config = dict(
    n_layer=8,
    d_model=192,
    norm='layernorm',
    tie_embeddings=True,
    lr_head=0.00564,
    schedule='wsd',
    train_tokens=288800000,
)
Each number is 128 + 24 x the weight over the matrix's rms, rounded and kept within 0 to 255. Layers, rows and columns count from 0. Numbers have three digits each.

# down: layer 5 MLP down (transposed), 768x192, rms 0.203, rows 323-391, columns 96-191
# up: layer 5 MLP up, 768x192, rms 0.194, rows 324-392, columns 96-191
down323:096124112153129135133159113141144145136115129123108114122133119146114153099111105105126116147084139132136100163098122143125119117134140124102083160143162151153100119108133161124125055130144128115132108131091129149113073141141141134101173114109149167092148122131105109103080116139073119141
up324:123133120094094148161136128126118135154167140095080143138119173126133175131145176089139117146150125143125114137131163119139117139121110119081117120098122151116148153149090143136098135122109152139112113110147173136134140086156131116134130156121126108136133146150102162073066149138094111115
down324:111121172151113135141100156131118131118138084122141130151124137170120155099136154101110167157108126144109082152135124128105152118125170114136107151085120140102156144134148121171121132100116127116115106080098133146103098134162145124079154128144119115122148139110134107143084090159088131130
up325:158146135091118119077130130127131124137121116108131106126086140184116139131171128090157135149124158155126105113135111142112148136128056109158097165106125125167112144165145146112118114110137165103154099126107163136153099092126123134106070152089129139130138127145140109151125117113146121157
down325:101156107125099138127099139145162142145113122122135131129149170141101141133136121141152123141124118116165104120118148115137082097180148131105143086153151142074123116158128120103119167105076107129103166129149127115106089154110108153142136112103134129162087112103107089100138173160163142157
up326:104151114088095122135172107167142088125123161069125160166137114092160112160117117198143133160129076082118115119137113133159087120128152091170134084100088067123082156170123145131129124128173141141116110138104158092111108158129123075183108140148140150133123151138125133112206158106108167103
down326:105122102122117107146148108135126148143151079185164127188102058074148154082157090127109115081143123134128130119200128102117118130174142135154131106140069104094120132139122175099101179154119096143129126123141151199116122086120128119115123146093138151156126108079125133093128146128094161137
up327:113116123102158118121145127103118082126143113113127140142097146123136130093126166152112138188124114139131140143136128148091130107160099148162106131106144114125110164121131122139142089119181157154156116126104101104108097163122125131078094124128183134112144122131154123150149120128129159107
down327:135129109166119163152114078138121108157092127131117170161148154139134135156108085105144151073133119120111161094112133142128134139094149113131138088133144132119117130080146151128099145161115159118137125133115122082122095149145087135136151136131099089125124143105130148140133100084161113117
up328:141090123151150131110148148120116113133113087125150170103118158135121147136121125156137137130129097160125159114106126140109127116148079110148152152116121146131157083139142157073128098132155100112127163128100095122189103085105162185127110104127129131105135130118101087121128092118151146103
down328:105101148119097135170080114118138102104137100113105125073130137173126145154143113100135161102125132131153119110131156122141092117125137095110098148148107112148167135169156105149179123143161097127148082118095138149130130126131111186082123119147123120099150143178118143117153104107085153135
up329:134158107130139156088100130117105139157155106120071123123124153133105133105162080129111118123158128136128156109109143101086117138125154107150142140143135077130130120083128113104102135169136149154120094123130108108142133060131140112137118171150131091140107103095047104134143153139169110144
down329:151123124108125150155144166123163111101101099113130127158120108112173152114142134133106090107108106107158125118106130147152116112131141152119121119131120184114117132127146179091159128119161110138157146152134167150135132169134122120094099133149132125127125109128164123113136114123086126122
up330:083126095129141103144122158148162116132144076128095110104135160130122082145159139060158151124127120142151118162152115130145173123160114151134129100082124130116158097079155135135134101125083158126124186112077163162104150141096157146133139112152147121119130119138145081148073092102161178094
down330:112124149145122151141062188147083154127124089127133119131111091114179107131135174116123138105164118141090072099152153157137118137123141145128125136149121111094110130135136102107087147138119118108128164116139118120157160131096113130138101150125154168131161051157135121091171119117153114146
up331:158131120134160111111134116145135127098067107120129098133137102125137132111119132108110169137122123170122101060114150109169133089153141154110143084126131170162119112146149141112140153130165121143119126144113150093157106112119151096150117139114133123106125168156151181126080150126113135109
down331:094127122100123118077137129140119132129152112134106140123124126114081159118079098140155138060126096125107142187146143107122136125135127147121092107129089173145117137122053132151131143110112113145124123123133125132119093132098078120094144188117166142153126100135175105139097115178168146122
up332:143171106151147104171120143138134155093052113128149111173095071129127094113151155157157139105106101123162177138121101153115142164140113161138153096108097129138142147146117117164104096119151112127109131140111126144150113134103101105145057141109168063126126101089168105116157138098142133138
down332:155112145157113116113125122141163137125138105129150142177091141130128114140132099125136107151130130130156120143114117141108125123150090132142153131142121135103102141144138144125082111144125137090123151108140127118114131092143114157109132079127108117109107148123150156133142128126118128116
up333:096104136158164135172131087140105130120104091144127111103078172128124163129093183115117101149129128135127109138120106143162133108126119114160187089134128103100161116098139114152114177105112131106127129129079109190120147131146077091093142105162181142070155125149081155136129138166123162066
down333:126110144116143134143145123143081142095126088145078166133096172113154150114190165138080125186149142074106094104082151120111144082163132149142104124103116111126110137155116133107148127105144139128147111153102165097139105130128115128127135102140140127114148157136111138107091161155133175110
up334:125160130154144173166130115109139144101123086127126128117115124087113145079114092157093109155149140123102073102113141101156165115098110178142158077157121116133144135129113146151167141135126136113108140161133121201120164141151082155151132123084117115149103112090120076120105111141158108125
down334:150121127127138145114145134138094130185114103132123166176107122112139143110131146088164185129179164107102094110110132094137166120103147166157094087073115128163122128115131100122139116137154135106171108134116146130173111133092171130156088140155124133093135146103147156128174124123124146101
up335:118069086150131130138188127112112156111101169123137112160083149147098150142088150144164080129102174124118102119144148146131127125122110149098131151154130110158131102139094186109097116120135152117125132158078161060146132135134128104167092114133164169140129141086084118122076152138116156162
down335:118152082121116100158105124137140163135121158129115145159117092106141106167076124164100148121133091105136176139077121157142113149119135100153133132100127162161121156147086164086138101143151114136150101089100102170166115147106154152102106157130113156109176226107150125134158137140155160109
up336:119135120129110100084145121115164121134120139143131142106139109140116173112109164127135099125126110128121111149137110136097174115147092126143141153149136107094082154115115147155164148154185087142162128151157159178143108162121109064139141120139140159090117137100118155114104107137139097138
down336:084153110105145143166155150134098144135128134103138110136081160153119119075112146135129130168127126125109093157109100140119099154117114114114151153112149158105141125103131132085141096117135147150098118098114139107169141138115086124101135099124087167101113142158147128105166161105139148099
up337:127151107128121148129154117145127162138110103117116151083137084105144094152147124109134140134127124131167134165097127110143120171125148109143115058161098131115159096130145120117184171118129114148094117133141135142169096102131107110146102131171140146134146132091150093104152140073129114130
down337:164145146133134140123081134120141101108110127108097151154141129132102119118147151168141111126095101158146129127143139096143142126121141142134120155115143144142128114094119136125098112121115123139149119112127105117123128105136157132139170139127158126088143110089134130157163131137137101106
up338:137112109108098100132148147103167139122128134107079111168123074170136128094107112102087147112139149154133140145146161156147098130142128101135135137134081149083161183131151146137124127185117119133101148139089101095129137122111121075125090130093151112149115106135151091171122099083122141091
down338:132101109095134137122189115126121148162116136119130155104113125146094099134100152123146072108159141152088155096077122116167127142126151144144102094105081133104110124117129120124146144110102110160133144133083122125141112141159173136112126188147132074127134143078126159120109146132147165172
up339:135126124136107096150152113177179096106130072090110143119124125120104127143133109106160132106139089166137201141089126135140112131145120117137116124120136093139116137121146121138115150128162128167141151111111143068140120140140111153142109129153086133140115136185167118129136100119146157125
down339:099110127137094164165057155163082094131137122075156095154091077153131108145169170122160161144161098139174157113151128146200141125122137180117107156124117089113145134152110135139150166132149110140132134107126118161144126164148092166139114122091148180107102123140143134187171146144123157126
up340:115137162167142129132185111169145128125124104118087109112088139121158132140119092116143103119122115109129089106096103137101155111112122128112132152093111141124127123165132137158173126134142107121137169180121126133167084115141106109131096147110139099103158159130168106110116121161141110135
down340:127084105122110138090087167096094126125094149146140179142083139110130031135148141136151143142094135105110163119122100148099116132169109108151136138152113158118087133134131132133117139129153098116155137103152138136166171169141113146155180134105120154128155130149121168152138105115104114148
up341:114105120125104095128092139159122124101118086121164125130122113115154120133139087142143098090136154109161193150123104141124133117129134159160121147135074129134126132128134163113119140137120107122110155138132147163132115136127163164146095135115114134075090138166106162136129136142140126111
down341:099148166169159151162102102118134143132129116110131157147097136128145173145157137168134136154081136117106135159130128091101080100150180143117114137163108155176111104108156133130118142149135112105116102134147139144114137129099119112150165110108137122127117134153106137150126123168112153142
up342:165120095118113129136152104133137100067126143118144107157147114140124161140099092096116167101130134096127109106130147095105155145149100113112139150112133141111158136135166142157115149164155139134153091151145108142107105151095139145158164130141111125151130146081116103116098127150137115146
down342:135172085151110174126102136197110126157099116181139121147117088145142129119123112097109121150111137132114098112158134131182133154132147112118169156128147146169142108122113143154129148133139120155153108107156131119129131182141162133108093133147133137110165118078155045134103135143109112123
up343:144094099146092103135118146092091180128146133107165136139094101135116147155169129144107153158144124126139141141157123150109100118153126159160123116145111148126107160145118133108172118135111091098114123138144154123137099128164119127135127146130129152142108100124116121150126174131168164107
down343:117150114126156127173107101091176174107103146145173137160131138113178152128087136132093140101094152172128118115092113106131142127114111121090139119155129110081144124131140119091092118122097108082137092128095087139096107052078144143130109134147153115088112114137113143114102112114132141123
up344:136109128162168121125145139143142092104103146140117144129093128112111102125130167132106133137147127102110152123116156118123141125110125109119146125145123133126131128148140134152108104134121134108128090146142131137114134107095094103178146134159139158120143146126117160166171109143189119117
down344:102147128164118139106123116147094181146137119113155160115151148146113112119113115146119133138130142143134120145136121152137138171131100131104102101130158150098125130145127132112108100121115129153157128105122134109132129166102139114124090115135137156133112136128153077107136137111109127155
up345:141154084137123138087113121114120179128126083118100116124118104163165143128129139151094127149064137157097121132089169132153091089137138134174136138125136137154127138132114137131106151097119135115167117102109146157144105168092162098127154121129150142101137108155134137076130112136131137162
down345:136085132197137159114153117098158167105116139123123133153136115148152130115106151115121098103142148116116147109122142155121150122140159113152092111148128150132128138111142163095156143136152104124130110117125209132127136120128127124081148185117087072183100123111109155113089133106098111143
up346:168142123162153171126176133141090097126127117142141167153073162143155134115159142167095123156158140142110144102124127064118151101117131142126127155116128135090109124104077140134173103133154172131115132125129155147104161115122142121111151130111087134127132150124102166149128115136106061109
down346:110109111132138120144130109133142161124138150127129140127073124119173137152151122140111091115132119131135115174147129111169107126137163129102109113130122102142117090152079122144123130143095092130118171074151154154145163139108096149108124106175149126106133165147123138112120169149149122154
up347:149093100161102110089169166130143159142086126156122153131096080132161140121157125114124117089109108123114165151122157107104176123151156108140107114121127103100152147103100162144111173139102114071099157169123131101143138145139111118120103110103097111143079142108117177113121123061151160146
down347:139107121143132147112108128154109101097166122154124149154154100110113119137125109159151159102094139128154091149140114111144128129116119141140158155133101158159114134074135145140132104152178132141086120141155143187109171141097162130095119147162155141179098081133096131094169134129131104119
up348:135087144149146135056094150107137166113119117134118161159117142129119147133169125078105098126097119139169142141119107127116113105141143118117112133157151144150151132132146111122171117132113131138114147162102093124111139145123113124143106081111141166117145116133132147112102092125159134161
down348:113116145082153105100107161107130129147097159157135165125162110099124153168081160143131140110126154124128123145141160132133144115131130143125121133147115112111132163147084152169148167142074148155116101094105129137138111129117161119125097161116145110123110151181133134117097140117155139147
up349:152181062172150100129185117120090161147150143124111155157078088125179110162150148137100117084144153134156141089095088112112146126130099154099137147144084098105122131158137092148160150112101149058160114153159115147147125087126132121125088161124106083158134125113168127113078113126139126148
down349:145128103122075134111082133118168111164132184124105159139120148127119146150151102152131116122147156160116112143121120099142132117096166096060153115134129144119089134126153130146136122108127107155160156150150086146154132134116131133109140144122129072127144163129192127154089166138142132109
up350:145169167114121156137134136084104107140103152142134079099152138125153116125121112117181123193101122104138110116115083135086117150130143116135135117124151146185112094133148135075149139097171120109117134152116114092138127148140099122139105169157134122142148109085144159139125122172157084124
down350:155177186077152148093129141150112128164075106100122100169088135101085143131113125153098149179134122198112154139148135161104113136167086085133112104180122137126103106133118120116077100117091132070116149157141138135149138154127097145122137153152084089141125123136132148098082203194158083152
up351:140104136105137110153151153124149124132131115117128131148161154187092131137117134108105127119126135103113111132116110110167137134125123102144144147066112118103182122146127105133170194112114124175153143154117139164110089151134092133144134145089107107136092096130134134147147107101115121113
down351:108154118095080121122146148112164139100136149140087170131123098136117107104123125175113140163148147145097194120143143156149126090105152166164121142131157113161125109141085100140173097095132099123102142139154114144156191120102120113089137161178139153119109144118114122109105116130141088116
up352:114168131162146124119158126126142158152131141096133138103121100142126125130132129113128132136164149130113147088145139116154101077122131140131122136115118148095130135116162141097131140095083160125119166148100145103114139116105134145153105190159114085127138138143106113122126109124119179120
down352:138096130104141149096138126126158116081137107162100128116159171118127129138101146112159142131139120122144133128085119120147145159127140124121162125117164148148131139131113086165111107168134135161096045158127160118090149132132127114161143142123125118092121147129148121134142145133110121119
up353:118168107124176160130111132098155119111126116096164125119123101089091122100125094116097146159142101134159120172138150139135141127150154140170176130110145114128115141121111155104099179121108172098138139117123159146099168141118065117126149096151156109136114140139089120157127099134137098118
down353:133188127140139117153119117142138156089104102177159160121094116134138127159178149140108127087145118141121150095131095138130122101129122083128106136089129124135124110130130107157122137167107153128106170124128149094162100128139099118135124120153132116144114156104079129108130172077124153128
up354:118126122105103088153124111158157139083073126134140113167127141156117150123153122104111122126137123150129130113178117128141139103132132160170113132111111124098155120139125140095115152159135115106108145169109142135169076137130119168147123096112089113137113104080158110120112157042153134144
down354:095135152140061120097104125112140101121143148149122093142158109102116134118101139094106122113135097125134156128182122162123131076147141129159096127135103139105135136123141116148138128177171134193169159165120149166135080115117105183104131142129135121159078149155133172145125113144137113100
up355:150152170140117137131150110117109141125134102154119117131104103077131158119135150151126132140102117111167127103149103068099136108130111141123149124123124108117110137106106076122158138109110107080141106157119154132105115106104144110138146122143124138140102131120098135099092145138156099110
down355:118128131151140108128140178130144155131112120116120140149134148141134095139157134129166135118105126160129102136141135106120135145103173162163165073117075132159138114148124102190144158156106170132112145114074134122145154168139162105159145125136145085147140147107119122149114067163169121136
up356:129117128172141134146134129124134109140148117127150103141116120150142121128133121121164158065133140113119124138088177115113121123127180111150093097100103073139104126124129103162183126113133122123131147144146112125101130088143092117077095145098124165157128174128108126077110129119135076143
down356:077090142122115128112119081116127176105138150109103156154117074110163091146130165123171162096168166131115188145107183129069121128108132132124136141151100122166108146191149119125170130128160109120157172093142129151125137130137096089139132086060109155122053115118098150129125120167120078126
up357:090053090127165173110157151102123138173148128127173158117124125112124145140112127090110172163119102172127081114119142180063141124126138116173134135087157147162090131146133125075104119134148138102112138129131133148112101100130111111113079116142117105127070125121145063135129102148091109115
down357:131111130129075158110107172064101123120123120156201139151134131125139072166136131158119130158138173163107121079142108158123145166126135144138114140083154156164147106115075156142108153146158111155135108122089136057119117105148121144123179146166077200102097110072175149093102163163151133100
up358:111124125132141167064117138130122109124142105151139143149150144105144127124131121161131137145106130096136108148086094138113101118156157135160184167146129106108146117170126121140115134142115112114151116151161162144124110111105146113129122136111158114119183129119135148096140111122149125109
down358:109120068104138172165131092114114112123152149094101138117127142140112138123121162121143119142119142142095089114112154119123102149146117123138147127112097085074114164100150128136102127112105120126125111101134094117140118138186114107150143129127122150124133161142145141106168157134134137134
up359:118090137176125113097204144141107101111095119149093152141079165155125088155151114140125149157090124132123129127119169102148150182110102139067124098159150075144142095103115111157116114156139122172124166165083140155158121095106099151156113141144116125131104121150131146130174156109130141138
down359:129131128080096096142121177128147115148118109100169061152129142133092064142084108151118097108145057137147105123134117167128153138137130109162120151145134149128154172174133078103102128158077114123138122126103092099095127133116098161120109129045122158179077110106142099160085125127113102146
up360:137130119110125096158134106112162141146156119090144135152139116127142158170129137142121099124103135171089141131130125127167106135081157163102107155083173065117085094140118144167091164125154140125039124106170069135098131131105193087093100114131107148110124142127148138123098129138199114135
down360:123089166151106116130105151131127165159171091144145131151127145151109120113124100099137070116114098092137117162165123136146101099135123088147149121164155141107140141157128133128105135150110124115124091145134124157141113136112177142161093103154154109132122137104160122128120146143120115131
up361:107156136130080144138137119087118098098144139099135112126148147143132134128158109119111128098143129127164104162125105141142138103144107107195163104112112144139112121037114126138110130144134138094138163138109135102130116136165114143139095159149083132116108108171114142132158138136134133103
down361:117153111153139173153082084145126130145114139184129115144132087108093137140099134133143141146121135143126124138086133168107140168139145129137108118118166155126111148165188146161153097127120097145097121170133126145100104083180105137128149121125143109153108145121146146121110158189136115156
up362:151161202134084109117130165143135152121134118125172116101112136135119126080171113150153105128113135139132167134139121148139110100142128162125124123152100107119118126169114166110095118196096146130164138122139157151157114115099129069098147137131099146186132119113095144094092057107116143120
down362:204164151102123149093155109114105126119142101163133097129110056054157146170078127104147109115072102126126135120167116142175111159143184126118128174078151122105126161145119166144102121128126165136082110125085148111165147177090149125112149114116143091101128139149165114144106106121150154155
up363:088145154112129162083089121092154127107055119099077144139107133119141149185150169136123158136095125143128096149139128128144108129123123084129162118170136140110119089119164189129129133131141123125162169120128090146156142176128089120114127135118169126089162152127170148130175104140135139150
down363:148136102129117126155102136061140106093123151144124186140090119102185080158143126088168101135120098128123098133162105145178130116092143116054126115208099165133114203144162098165141135098109134174154111124131119158152143072109128131130140110128145169118159152130134114150099083156136117064
up364:122144142107100150180139125120119137168128150103129141112102098138169169121127108126146107145141131110104119094087151118092140147136110144133150164111133159121099151117130112136140125134132137130107176176099115101152154121103144138179119126157044166106140158101135100098121135071188084131
down364:136099117154150182121113130156141130127136106150132137136110168161148142147133119086136099117090110114099089102085144132131106136139127129076161111134195149105133144071153123110089133152066118118144128118109089143131114167164130121132124130135118144177151114186137110129088093132161168109
up365:146153107176180153098119142130091159128089094081087112132118170147149126081167114121095128088127129122143173110109121157133131080159123090147143131118153083137125111106054149095157125099071150105114164138122101110146156112139112182156144099123122148127101113143146128111138150111103112139
down365:128168119130082127149130143089151104146132144105094099104156151144121144139122126103155127127127164153142081148204134162118113132072142182115112134129142129125081110121121162176119131133197174184118091135159104157100143135135117150080125084105167142116141164126109100171182128172138112120
up366:106136097115119118175136122129140148130125149149133161112125154149162150116113113112133094123125129148124180129113128150118171076134122129115175122101132094117098104122184101135164156128137145128139106110129111134172134157136087150115145168122128129120105114110150112171089169114126098097
down366:145134145159087163172116121138124158145102150120138153152109112189189154126094163090106147109105092100123067116076126154142154106120085115109135119125144142168120116132132153134131148088101125116164126133089086164147127188136097128097154124167138101140138104144132096117118125121174111105
up367:126142137190171134107140115096151122140156143139082152073097130116125117132128133090074108106126128107153138080138079158161077142150132106128157091111093128163078137082079167153126115136132117157136143139167124088157165179118190102129127157166151104155166149140112103134134079140095123136
down367:081112139103106108149081141115150151134100168123061162154173066128113126113093078095143126168157109124102169113142159128142133088181119123125176118184123157118144169129120090104124124099095117116126128148105095132146147121119126141149140165110114201121121129086112129118148170155150155095
up368:145125142118152108105088128086137130168094133112061161145140122112143085156122120121112106147105155104138130131120144121102083122154131154147172127137091142107123101109125131098172142134104147108126164115133104138110135126138154112137102148110097124097114139140168111125157113141127148122
down368:088125141122117109132107137109179117145107109116134119172132132078124085144122155136152149130118141123118166151078174111113117113151109123159112162125116141116149164117114091119097114103131151151148098125137108139146134135137149093090121121120161113148151143159181082084102146124138098095
up369:144129136127093128136133142183137121100139127120186118088112087113164102117090124151109103123117155135104125160132109124110154164134145117101085176126058131083152102131103170152125136132163071117102185127132091140139132119126116142109141136079156131126142141143163115111126116115054061132
down369:181100158168145116089160160143123195095131135107106084167128145140090120137141147147111205187105123173104120132179072146101134112141129162138155112178134128089107122122129141147127159098183111120116121123097130104140121161157128094151102218154117123172148145147113154073134101086136143174
up370:116137116135105165165100157114078134171142119111131120130149073108153116160135150073139123173110135160155122135129119092145141113105122149130109128114135111098156157109161132137121167125130122114100176109148152110148107094091121117171164115120143146138140121121130147119149120084113086147
down370:131149089115150150133120153155149154099100113099119108144145135152163090132120108119123131128121125167100120101146107113153106143150118131107150078095103167131130140146090096118098141137119132118150129138103108137117116156112112181104181137125116095124136148086136125124167096169141131145
up371:148144104128080118106125108162147134123102096139139149147104137119134148120149110124121127126111149112139150120091114154131123088127117118156128136121138153112148164095122136151083145127115122136140141119134110135150140115146121139151139101125147168097140175131165130114119115125148116121
down371:126109137137115124124135142104164101127150124122117103123148110157128147147117159158128122114147122140120123146128134138103138148148156127128125124117126129123117139126125118149153130153133120092134132132133099155147141146129167130132123123142114160146121114117133130127106110118112116100
up372:138129146098125129142120146133139106072117153097107181116142142105116092132077117158164131100130157107085155145131098096113124096108111100120126135142105156106133164134115122107137103130119113111140166134110083129117138133138093114122183120157132114131098123086098125124173123147121124130
down372:120112117128137080159158158118134146080139114134121135139114176110112173150136128141116118089118104138143140140149124133097146115115103097083136130148122153120158102070105134146121106160130162142134109128117126122103134163132135141127147136120130113114118134155135139130113125174106108086
up373:114161104132146152120116102108109171143192154139113123139129137119180127124125176124115145140085098137137126100133134119128119127099112110109127164132137116099132177132123157132122108118136108133134107146120105140091127151126145146146152139117115134093150166149149148111131118105085126143
down373:086147119149161080142139144095107129138161166097111126125173139171116145137122159127149169112102123134129172162059102148120126155094134146121126142136141154101097115152105123136141160113118115153162165108118143127104154153122154101131079127123172126118144126124141119111093125167131127139
up374:157130131078138169110143140118148116182157116105073150144108133114130082123108121092102168117120131109138161184068090136175141133090126108110090123152113140106101137108191151149142146115141101112082159116123134131146122125102099123115090137172137087090136156131168148120124125102121104140
down374:138131119153111140099117101108105138136133143140100099155133115113151119134129116105132128157109086152195129147192105143134145122132163155098129097115131123140156126127112094125152109164114127131125113152139152150118118102127106150123179141128106158107148111124091140153081169101133148126
up375:162138135131135092147138138116124093196131157157152116117115121137143121097098159136134104125112148152140183166101130111144121138144117110111121150103153125131110126144103144084104108134088123127088176189123132132113149128159124141149141159139128137107084142100140134106124125089104133126
down375:095133127098153131121164161150095143157113100165144124103145143122166162138157118137141091117121132140130122128127155150137141146122152140095144124107116107143129140114122125123142123122138165134116106077134134137120140160081116137096123134107114120118170125135109090136134109093128120156
up376:115110150111122152132130131119127065152124109119145120148114128102095084140110106119165134150158143084126112121113162120110123137139139119126133144107121106113139053131121131147123126135137144142105120182123153154100135159142109163149126129093126132147130125152112128110137108114090129120
down376:080130155135155162124102162106124145130111101133147128076111155113118152119130133146140131132136135124108091126124129120119151155135147130141135145096122150128108147150136129104147132110095108128154102116159106112127128130140113115154119120133143125122155173114123130114127127116174097097
up377:149134132103124150158136120109130191152112141141133090117139120119138148164143124118126140158149155117094120166155130101133156123083116119135139125185124154135128145105145125160144138098137089132103090128154124164151089139099164089102099084108145132135129151122107118134146142123110064069
down377:098154096096134126127126141139145102115108139159105131171101120138144131117101109114092142137123144118129073126120141144135091144133126133081136113161126109109129162111083130119141188146111139179121112117134117169100152137075082121125126143110155124164131140132157142166138119120100113109
up378:119158126153134148081144147127107117129121114163134122195096131116114147109117065132109099117117131181133132093145122080128153143155082121124094171130154083146122141146148149128088109145122145158163156134126108118107156083157078134135121116089096130091156107137138098122137127103138114123
down378:123120174147166111153151124124120122139114093153103117145123111133100132114075098095143127142165125125119144145125186125161122115120125130099100204132143110146136154149119166137113086088064155068147142089131042154093155104114095117177128077135158149124103060154158129096143143115099141155
up379:137154108110157097089120143144104142109065120126097135133151145129131164169123117129115111125137100155129151137129142115151125181138090100127184125163117134142130109105132116129109140147118144118122064124183165146103138121145141128151120140141125165160110112115112131124161156133148066127
down379:130118153157116108114147123140088123118143131098153125100134109088132109102134121145160136103125113105150096125115101094099157103131124156128138124123116143103122126137139131108130132121122103153110139140096133146141138141127116116156115122127113109119149134151134143140116092149123108140
up380:088134129122154150144099115113132134114119105169108152118105089159131118103143116148131099086144135166111089114147166113094139086090161133119129110130165169164104141112145150147143143083123136147136154124156106119150119094080117096130135119116150107107086098109101123123124071112126124103
down380:117171145103150125130140109127161120132143132080133157120164138085133133134086147146137106083114121093162110123158116096149128141115118116125126167143136152120135123110066111135132118123135172126126119133141142121116158140142118130113122131109121124139131159138161101108112125099118122124
up381:096092132133184152121130112096163113124094111144171114123153110113155109114076149131124133112129168150186137150152138146128113117144123136163139118129157156131170129092147151122119180126079120161142112166103072138110118165156094107137136089111099162081153155166096140116172138097166072100
down381:110097139168140115073119120090110123118127109112189127177104139098117116130100151135154146096116082127194091161114115105117104123155151139163148132146146170129138142130142120124138149144077131137160124134123117079082089106157099159121142124125070099101172126160100118124148115128079129176
up382:108124159123141157134123141100134131139115121123112144146101152118142123124152112108167116099152117142129088173125126123129137068117135128100157166187122141147118124155114108141129124111154150134139148138126121128144140112124092128134118140105109175157130117143120150139130141136155088128
down382:154112154122091151106126113079142092115153141125140141127106113098126144125097125119163161102164151143127138130102105120174097156134132109088147155192105101140119104121121107157113112128136117161154136144120151110114144110121129102100111149122125133117125097177126141100147115139136094115
up383:142154144171115144100145118173151138155122133126114136131115155129134115141154113116116144091091161140105176107163129135112147105175079107159083101158120141133115128133104148133096148121118143151112146146145129107136142147119149091090145148129109111124147144113103143116135148117114123087
down383:118132140108119083140165129126110128173139161115110125140125133142104165161117120127135160128130139129117144139149137165087095134102136148135145105144093112081164137120106119080107180163065166139115118156090139115146139078106149130111144134118148103123134181143120123152125140144123139118
up384:174105088115105098092157129130121139151140158134111160119085154107171127143130108131146129123117184074124127169138142159143182122120131129156109129146150068127129185154158144152136134179092126167104132142141098047113112174115142075152091187107126149110158135145137114117137104112122155110
down384:132134128136095071106149134131083167123109112120103126133141123108154182142143118152125111118125105112113134150148137195116100129107137119100140079130089150155099132208100130116183107110115076116105099124140129140148158169130146144130119145140200141088075126125151121117162115119085136087
up385:128116163114146176109146146213147132132100087172142121124096122121127125092136124189103151131104150154161107128146132115121119096169116103101150148100103119133158127119152122135179171144081150122139124128109113104142123138114137137102189161144161131113130157130167076144147094130114113142
down385:059102142142170101155073077137137165115144127147127106118094149154116119142136189087085104097142144156132132155117092126109126124155123130147120162118131082111104159137129135113126128153103137118110086101152157071134193138142133165101142134117099171143080165125151093131104109151121114145
up386:173123154121120127128159111187136120121076139085191129116110066156158124122159156103081133164166138163123146064150109114096162105139093076103090144113165075134104122128135153123111148116137120111113091135103165128102095179132129111081117122133120148153137072079149120135065088122107137175
down386:175116141152172163120128118099106147145117117114171123101137134116104125146142087129176119149127114132195103171145139150171138121101161125115141146168091105119126090114136113109147128131124108140120153154131150145087119130171119130144124153121139165103126141124168132172139176141124120147
up387:131119130138191137131116144101114127134108116098106141140136129117121089151133142129096161098154089152121088120157150089127133097127108132143142110142133149134135151148138144103141108132134079102148144133153140138131132102142119098130135114108118131110165119152108121102134132122138137150
down387:122141087145139146132100117158137116118109137117155128103149149162160130144145127129107100138112141110124105128125128118140126131141120109144101132127122135117161150136114139130162095137136135134121129141132104135122146126167126149145110129128156126109140152134123112134139147117130117106
up388:114152132131131088181165133165104132143158159123121095092090100115135152138121114148165095124087117132097144107137133136139118142111115131134140144098105102160100152136130123158153110144139137163136149121133149155172096077098143169102132138131105104149100158115144135115123137112114093160
down388:138096090126108128118133138140156149108112149121115095177150141091100139130142150155076140147143088125182123125139150129157177103156122122118137145136152124101118147126127118110070136118146130129158135160074110150157151123137135134140147129103134139119155136114139183117138172123115154105
up389:114116084132134119126129133151144156113148136122098109100113132138127073138114105121163108092143136122128123121140106124127087121134120161115173091146142118120117142151122140114137118150142148105114102086136142134158163179130124079159136100089106145117155152098077096116131115125173069137
down389:120119128121141165132147113143112162126156136152152139133105152144134163138126148129142114134088092126156151099159102107119162134116113116107146171138138180137143130088118134120113115123101137123147160120109121109093088120192152144135136141162122129124132120137113158122138085163136121166
up390:136108145110065123116144144156137126164136107135145144101116075082115129107091114116125109109108153164118123153147111115133131131151096162061114126129124161130135101117132067146117117119115170155132125144148136108082146152098091102097141123133087149132089146128114143101179116129151094118
down390:120087128090104110127122104159161140122086109170101093132148114096095147083119132136116085120120152104113113127110121121152104123115127155109090099079131108140087074127121111120170115095123140106146173131125153121122148114141112139126154121117138140148131146141124109101158147133136150140
up391:175117109147094115136107134127120106133100129102156129106111126103130086146119119145098120154174123122122148111138144133139093136166108148143113098116106077083133142103114159088079157144149137110130147104100121104144148122149126149117155104146151152111152165138114135114164119113175187080
down391:161138093143150111120128093098108209165100119158112134176127130081141134117140121144175157128107127143134152126112123124097101154119114119097160086168113117111149111132111112097137142130126106101118152138099134130113119128179134126178103130094154101143086131167098135112134153164109107131
up392:144097101130149092127120158193136098072145115131146130155073132149139142149117120124117115144066095123135080148159130166163099089159125129107108132122085131089129114116123122100159132155087173118094133119111142098123131153128121119141162129114151117122099104094109158164118124114088067119